{
  "norm_place": "pre",
  "rope_base": 10000.0,
  "attn_scale": 0.177,
  "bias": "none",
  "init_std_qkv": 0.0625,
  "weight_decay": 0.14,
  "seq_len": 1024,
  "train_tokens": 87440000
}
Each number is 128 + 32 x the weight over its row's rms, rounded and kept within 0 to 255. Layers, rows and columns count from 0. Numbers have three digits each. The size before them is the row's rms in percent of the matrix's.

# layer 8 attention value, 64x64, rms 0.104, rows 36-63, columns 0-63
081:156085122169142114100110090152085134102162073108108159147158170113178086083034096138070124127139117109120074100152097094102208137128114151152160152142129144097100110152111085118152116103102169
097:096097097122110128132125175130150184098094150149077091137096134136165162182171122133058179166210118086130155117087143148162125131174126113130140175142118173174085144161102105192140120154142138
094:093169152147152198077176140144077085188141184118162088125085143134130135126143156171126152120145133195147117147151177103141135127113143155134066127094145099117111156106095088192140150087131071
081:131132111104144093127164110126120126158127080120159155152176172132100128049107107142117170139163153053072082130101176158152152097129101119159072125105119107148058063183121091134077134128122142
094:108112105162101186092105170118178092133173127125165102107121110105156135131051076177122144088187151131109128089074184110061151100114123137125149158139142068067151154110131129149077144132119127
106:149155114128068148105127126129087099094123155174158162122116118122116152093124119072153152088194096203146094059150151127168178120119143119131101105140093137109147077172067103192171157119113141
097:166142137050113103098106187100128131160149150098161110126070098119132046136165082088166087141101091134176180169152143154142130131113121121119084130155093067162137119115132114124158166160164179
098:127062101098161133117115117084128130133105165103121135118108078130169142094101188105128182062105122184141101135130190114057171143128161124167132178130078155132102086182150110178157107165123127
090:107134134203092148103114168126104138129089143184090128108105127116093096126163103138183138188134100197118183152140095175089158114052130106135118158100101111128135118151148107106139180184067141
099:134122075138140134128117158137104124109105178122119168118143140125134144131115087110106165122085117183089092174143159142145181062057136136112194185115100151107215112150163074186113113154131134
091:106127087092092158145145130098133164070101136130115084112112066111098090082128145127131124203101109114144084121153116118122177115154141182132122071104089107137163101097099235144140094154160152
085:053114077054146077141087125092129169117164099137116169143110112111130120099098145129114125062103100097116119169167093096156132145128133152140097131129099154091182168101135062160158116154125052
089:103158154176092109122117121186137154140109100149101131095195139112148091178045098122170150087100107136117162195101084121113141135114156105083119121136149145168173044104119118106101099156104091
109:141164084072094124123155123072137116110153148106118176142119125147077109084147198120046139107213121158175148131118127165135116132138134148177139162129109068136135082125161137151112133121197088
087:099079126092092136142182159105132132121117124123102191112122071146079183113147153165135166065139139129119200097053100122133191127136164070126112176138102148131155096163139111123085110137101092
094:124107128117166115112087148145152144135178143132110193097180168108111105115179152105125169138115146121068052074074128113115140168157184089139246155139110137124128132115116110134123137118152132
109:126102145119167074107145153162098132168087065119109088118126118141108093181124135209103150111105152102099166079124166118134109145158103158103076125125178121057071101128080130125093138160181162
101:140099134129035140075137094130142153119175143081157124113164152138078143136144182118108093141140141181117095148134082111129139144100134158085134141093084155134115228094108117110174165192151121
080:075115156131139128156139126124093143124109070135152153132067101140133216075125121107113092080061127088151137097107151148053112106109102074133117090113141116100106092187175130128146154130122190
077:129154120125092120161131168081189154140102112112120121073165127176146114111106197160184176116124155179174157139176078067120157096114090195114114156137135079101133114119150140117134129105127194
088:200154150108163134129153114143115106149046100155150114122099125133138121116101116117141121108148110136184141138118155114147142171048132069138082143078119141167141168114151182071144150084216146
092:152129126095141089081100103189062091129135180117127198156050177139106121113156103147117206100111152126148156163145158142098114092105085142064135166151143128173130110130102125173152143142107126
074:133078166161147120128093155068055103149195136169095149155088112116143130118128124154156193097112133088078125115068169077117152108127107173137144088105097155127135094169120138164158168082157152
074:170078130103089083143108131158133102162115145130096146114121167118051115141103099153124226137159160127060073071140135194141127113160128165129163147099130163175108145138111137189141120144110146
091:108156141158154119087106112156143099100128189092111131143083132109121126109075115122111060115130128159132158149130152131071098163152112117157143081134087167099151108175129090178227154120099204
083:139113098166105192066180192135084131137155129148120118144171073059121033142138128143108159112086127116148121144097154112105130092058128090135050151126098133134135137121145118121128161105137149
084:093157172120153185152116141098161153136125156184114142152146107027086138100130119098138200134146144141093096160145120113193159118137176147101170097129140099093108147147160213138126150142108107
086:088102164104117122127149088131144147141177117119092141174151126084172127100100086131129139104150154060071113141058153182141142130171204103098166154105125179176105131115166184111090122117089116
# layer 8 attention output (transposed), 64x64, rms 0.0915, rows 36-63, columns 0-63
078:156166190121124097083100142136106129119147154076099152087126120141110089191119132160104102148071178132125183104090131158040106117052145144145117080080153160131107073131145155122136109092132126
092:126130090149129126149154087092129127183195143161143164132127146081148129074143145152188121115116083114097135115150105088156146068138152123181149065180116138073121152078186134068118159093109098
088:180106099189110127152187146158114129057126127167137163126143084141129143165129117080090123064141069139061164119121094131118124091126096138140167115201075162172134122162116099161114130148166108
077:148175136098103092075131090182105099157065131097069138186138092125180134191136120094106066113085136142140115136160093121116126196129142099194167143098124108104133121118102109146135118187104108
086:140112175150156115134190118136022127109116134104105159126146146143089117147073180112161079125153144099134149110132102124135106098073081094159121103159163163091124088192100108138175127060132128
101:096162083160107098097157186153029137141153105125123137123116136157101108130130124115159107158090092064092174099075069112070110101140087145115150136149109153096129129140112157067070140140157145
089:122120109128127129199109131082070083157156083181114102156115097121160176132161160101073136170160096114108089140113114172144094165167144159072150142122129123090069180145123138166107085168082120
093:127125125192121102134173138115142113039148083135118115169127135133111116122130102116108029159097158081099158073134112178119165127121138182097123148113215150086088128100157134112133108138153098
086:137159134139129113117132088131152134152176170148158158124066145167163144190106083126109129116140127087139119131122110070154060119180104166087085122196122111091081166058111170134108088133153170
103:080135168179060090109193128170130109150159075115142112141112126164078069155133133077153082118112135073136114094131080077117106108106124168101085132164181189107112101108131145120155106143134145
090:142122113089197115091060200146160135102163076128154107124151123085117107137187164101140135121146125096188138099108142111112134116081108104073146108129179162132063138130137085077161107133073148
082:111081157184102135092147139181109156164122113098113150129106134084090120096194099119142098137115084110163080130107210128074156148054133145124168195095152130139108113135164096119087137102165108
082:077175199171095166127133097121081109080116162143176126132125127129101109159102173138116186097197126105140127092090166100091125122087137133143105161126120100152085180112125159085162094143163191
098:111077130131116107070137165098086156155152085182124076159101114022103137093159166093134096099103105093100113092095106163149072157138134118144158115112130159088142129148116141129060122177125126
079:070151133157137111104166073128094207113143145109147104138083112106087173131153121088164086160130132068136125147152105097136064145105115174140079155118132092079120173093102113052116143137170145
078:123126100104123080154133136115128187150144145124168133077125150208146121117067106147084074091086150107170178132151155127140137153135154152124068127100164137129182083197124120133115129117046158
093:140136129132089105110138114086110147112149203154083090201157152118161185131189119151114154105113171190147157171142139070102139136085155125192155118137109139195142132173125128142113113095078122
088:098101189137194156116110118148142095117147097198160120056097118130132131127099112114132078168096113132126130150117144138124086107155094202113187125129101094167160066107128115144101058124081162
078:142135113096096104146105117158155155129131161085030070163139179167141054159117096110166078178138153103119120135175125142130141193117140135150114182168115098081092140126107155134126150145143077
066:097121174155170184082118107133129088110104114176129119149152134083064166150146087102130111139049125073119103146136165134119139178117096091064062056164096147127119173121130119140130137129135097
083:148137128127130157164106179152134128109115157102100086162157169184069137092142120151089142108116159135121093102125157167120095076195160171122147149142096112140162120108118118158199046197113167
084:077111120184050105131189137059107067148135115161106100136112131090134087168111088084085097134155144147118147155133137156091151163189146171137122085104078165104109111117153083097129118136150158
073:162162071186106104165131133171085145120151143069141127145122137080102144122109099127152070116108140192165136188124086143089135164127160128116097150177175125129161143170111117087061173151089094
065:100131107152058109138119119113138093172121082179162121108098175127125152106099085178098140098147135114136179144095086083107096121173131059164116124107135139124194070119142070088139098069104107
083:175153157132048148173171187147093128151158103168060146120122112120121089121128154192121113150129136159117155129098124182124144148080140172136114164200127141180114112101158121117065141089163100
079:116123157144147096127079061171127155157124170104154100112122119190119190151084155106110040125128138144071102097143083128160118106150200149114148116157130179097084127114072099105124119156120160
077:142141065133143134159105140194125080114168153113189159112086128147112117125142107106124077133162062072228128109098115144151090119092101065114104142117126138115146176077110100152159133100141144
074:103150085125145112218130122158153100079107125106144133068100105136166102136101185116141142092139102153217142094163109184110113167099136081198151162108145103083118125117096125097148122097121098
# layer 8 MLP gate, 128x64, rms 0.14, rows 0-14, columns 0-63
101:112101179126056172189144157121121108138163151072154122169108087144144110152094104142070104173177172100150160159157084128121138152154113178142157183148130101132140076156149128145130151067168096
102:085144140127114077106067096143112150154181127082165137076139114114159121078115109164170146135121155108133110169116169111116163222171213143124169187176143144125117140099115130128112156097119151
112:123096101159098103124130153179126144121086109133069109081144095111141177118116096110145115109141149131194143195133135063221145145194145123162107145168094108149094145139096083118146181123165143
101:111150146096162109169113147105137100092133134135085136131112137076167108080129177169094145121090098232156140148159115111121139090096094108164140121183178078152170068126120120164142132121097068
091:103157167174078117131071150130131124086082145160104141156106179195150096176167158165127082143179173124131151130159116119148177152120117169128117136095106088077120102062156098093168177126144127
095:117106157140087133159064114117130108116125094128126189150119148093132171137114094206119142140172173133145068060104102202179089145174105164113169125158139186087115152127098118101103136107137113
098:098141122199112106065192173125147175119138134124080126158137107137072147144176123128136161155173122177095087084086110140090184129116119081133116169153062150065116152126137087157153116117134125
094:135151155153111127123104140114119182096107149134092027089129131171158155159154146215148111112170122117121143144083141188164192103149152163175191150135100156127161126141156132129102084115156140
097:094125122196114146107096164139173167139126112090131053083140145135122110126088135144191121132116135067060137068142132160065133086124151135126154110155114165113116068112068074132125147155128167
085:134150115108074165156137140107166123071119143174113131143183119112163135148137142104123130138036142122054127082113128121189101106190115121163162051058141126137160101129159147176142139137142144
082:128113088135202067158136142131164085118121057114162137113085109119134128153097123162169128136169115149133125095134095141123167046117127118169145115097184198166157089142153111154165169128069110
109:197141094188136089122083146170129160154106166095133113128102136117137102094148122182166144109169107102076107135098127126111201015126090130113097153119114154132126134135128111159084135089075129
077:132145128155203111078145100086111125097113179079119106153133141202104133204130133142128113143134093135209137110129070082136125150177144082166159133120127160140069116115128117186158149154136102
097:153169126092127085121079155151141151161135173118133095155065115146095119104137163100077155097143178158089146153101108119142177125133198129107140137076153182111141148112069093128124165160067194
106:096130091130111062115115119124125179139134172112099041185088091137168193176135186137111133150094177118125126131163104164118167175120113181104132145110130087138128131073114143139164089092089138
# layer 8 MLP up, 128x64, rms 0.132, rows 0-14, columns 0-63
103:125106133104081181134115154151139088143204112066117163134126080156087068105112111141122101191179087070117164104126103158098152133138133173127179145146127091133105105147170078130092136072149106
105:128088101087153110171149164085141140144089079101201112168110125064167131124107138115168148090159125153140158131149065167148128081117107117111145107098103094143149124167134148060150136182128050
108:091124114154164124160079114130156135112130145129126156206162210116140080145118130166129140145117108187118135174142117113072150079056182137095086096158152072154119117091128140122060124107136113
105:166095078118195165100168063151175126098158170149131089154158142164126151137105108084142125142161095077113056152151125142127113167167117086127118140042123122141125209112101121136130134113123140
095:135091136116184130155112081216149133177127100138179128125138119124140148122084153126168095132081089111117155149170127158056072154113165094149178137129125142131138175132088094148124206172108153
104:106121129132142133117142181156158128119149155137166149124107150131129120173123143098187059128151080127237205130170133148110131135133084095128148125104113087052121099130093104106159089171152164
098:133134152141072149129177128158100158125132066125149145093143086158158148104133125149101154141111095071049085151124129055163065084064167140089101138112114142103109128164111138144083091092089129
100:130127089068161096179103109099163078111125103133129162195110068153103129128104146075119102102079149163084138087184175097082099131099125094106099113101144118105106200125104124146189114145117123
088:099156116144125142116046096142143178137101146064173113100183135109105111064144117136167099109108127068102139081134137133065154094147143111118161128195127137186156138132060097145119138158117167
085:115123153151151126111148098129163063219144144134119143143153117157066124035134131150166150105180150101145097154149099050073153175115092128147126133170153085146098144121106153141131092103141116
084:088097098163151139106149105108121063120178158085137159123111144135192140188080173137154097152079169092180150110116169102147070148079105104147108130168143113182137158123115139115161101075146088
111:146174125105116053109161133148094127122190152092045132170088170091131130163152130087089095182147095147101118186088132137142146173110119126161117116124151102097111116091058148103160133160131171
077:150134128127054125119117122156137204119096123137134196121125136084149105061145123120107133140154123147104105167124155158107078097039170145072122089161124145050178164131155128152148110124125164
086:152071128131115123139118121181132061097135145093127139073154123135151172166133078158162105150110084133085193095181101111105094115138108097108217125197078099166112118156111138137101125101114115
105:068144163151171095103138128098123093127147184108148120184130141172135130125151138172157167206104189173135127110093131187146150086117116182108153185099072099142111145089124133146127125118061135
# layer 8 MLP down (transposed), 128x64, rms 0.123, rows 0-13, columns 0-63
117:135145113101142146125150113093099029170145040094149117121165106134132110139178151134090084124177107076070126173096127124049139155130118134128132120146100093120125114069079130095124132126120170
102:103146178152103153042102095142124090147143140124123109089077113124159144158157173174122147124095143104141115083107063113125153127141175090123204175130126057162074128110087135127114167094131104
097:165135157160079174118137120127122168084072100124122117084083075168114158122079081145109080133155140091149158109112089153169085158153137122125171117104113153107134176151119173131157181198127188
112:183129141129156097139050094169126176128133143106110163092110144164145114101036125095095142140150144144106088163117134075115077118136128123111067159063154090137127088173118094114160143085122086
087:093085108175071117164128092153162161170130114056155129119120140194101094153132116179150125116083122141144159142196116142196130146157140114149121062098109077111117164136129131113176193102122125
099:134075156090120100168144154113126138143095164094191122158146120117144151111100101128157166108119098142057106122138111138120132104088105140137129245087046155143129108130139162107138091133182079
091:092123137194125157061151137109110118165178122162143127133085109148146160140135099135114156096130056057126132133114141144170147157132111093154129118139115202098060129190142096166189152148089147
098:082051126140068120117140076078153131079053144135119160074088104113173103112109112146176150143133084103139107119079064157151126130157119105172137126174108127164093171154099109128127108166149108
094:142174073058136143119106116162191114123080095150105156116081170150041120154139082093146122133117084131137131140134165121137191153111121171125177122132107066190131154128135170155124090112108108
086:183165133109101152090175139200118109075110215116153079127099132163140152068113160187124118095095132160093131133125111111111167079136149143157121112104181122126088204128131129127099118136108091
080:140125119110133166135115110078082186133083122128153155095127152159109122107181182117128158136095154155122071098151149140109144154132190133122115147108097164070120102139027130185110134207123105
107:128112113155144135138101129164126128166158153151185073134195139096192150071123107138140192115099091095144158152164119157088153089121152139153088194174181118119122100147123139161113182086076115
072:061139123131135140149120091103157114079146169096111157178160100051079075135161153157129104118131133062133117187191159110129128108095102081129104156100173075093127151149115113155154114101145176
112:184124078151075118147101140151161124066132194093133144146096131162128164103075072149175141123079103123103157124122071119106149107137178068137108140181123208122173130128086119131103108136113124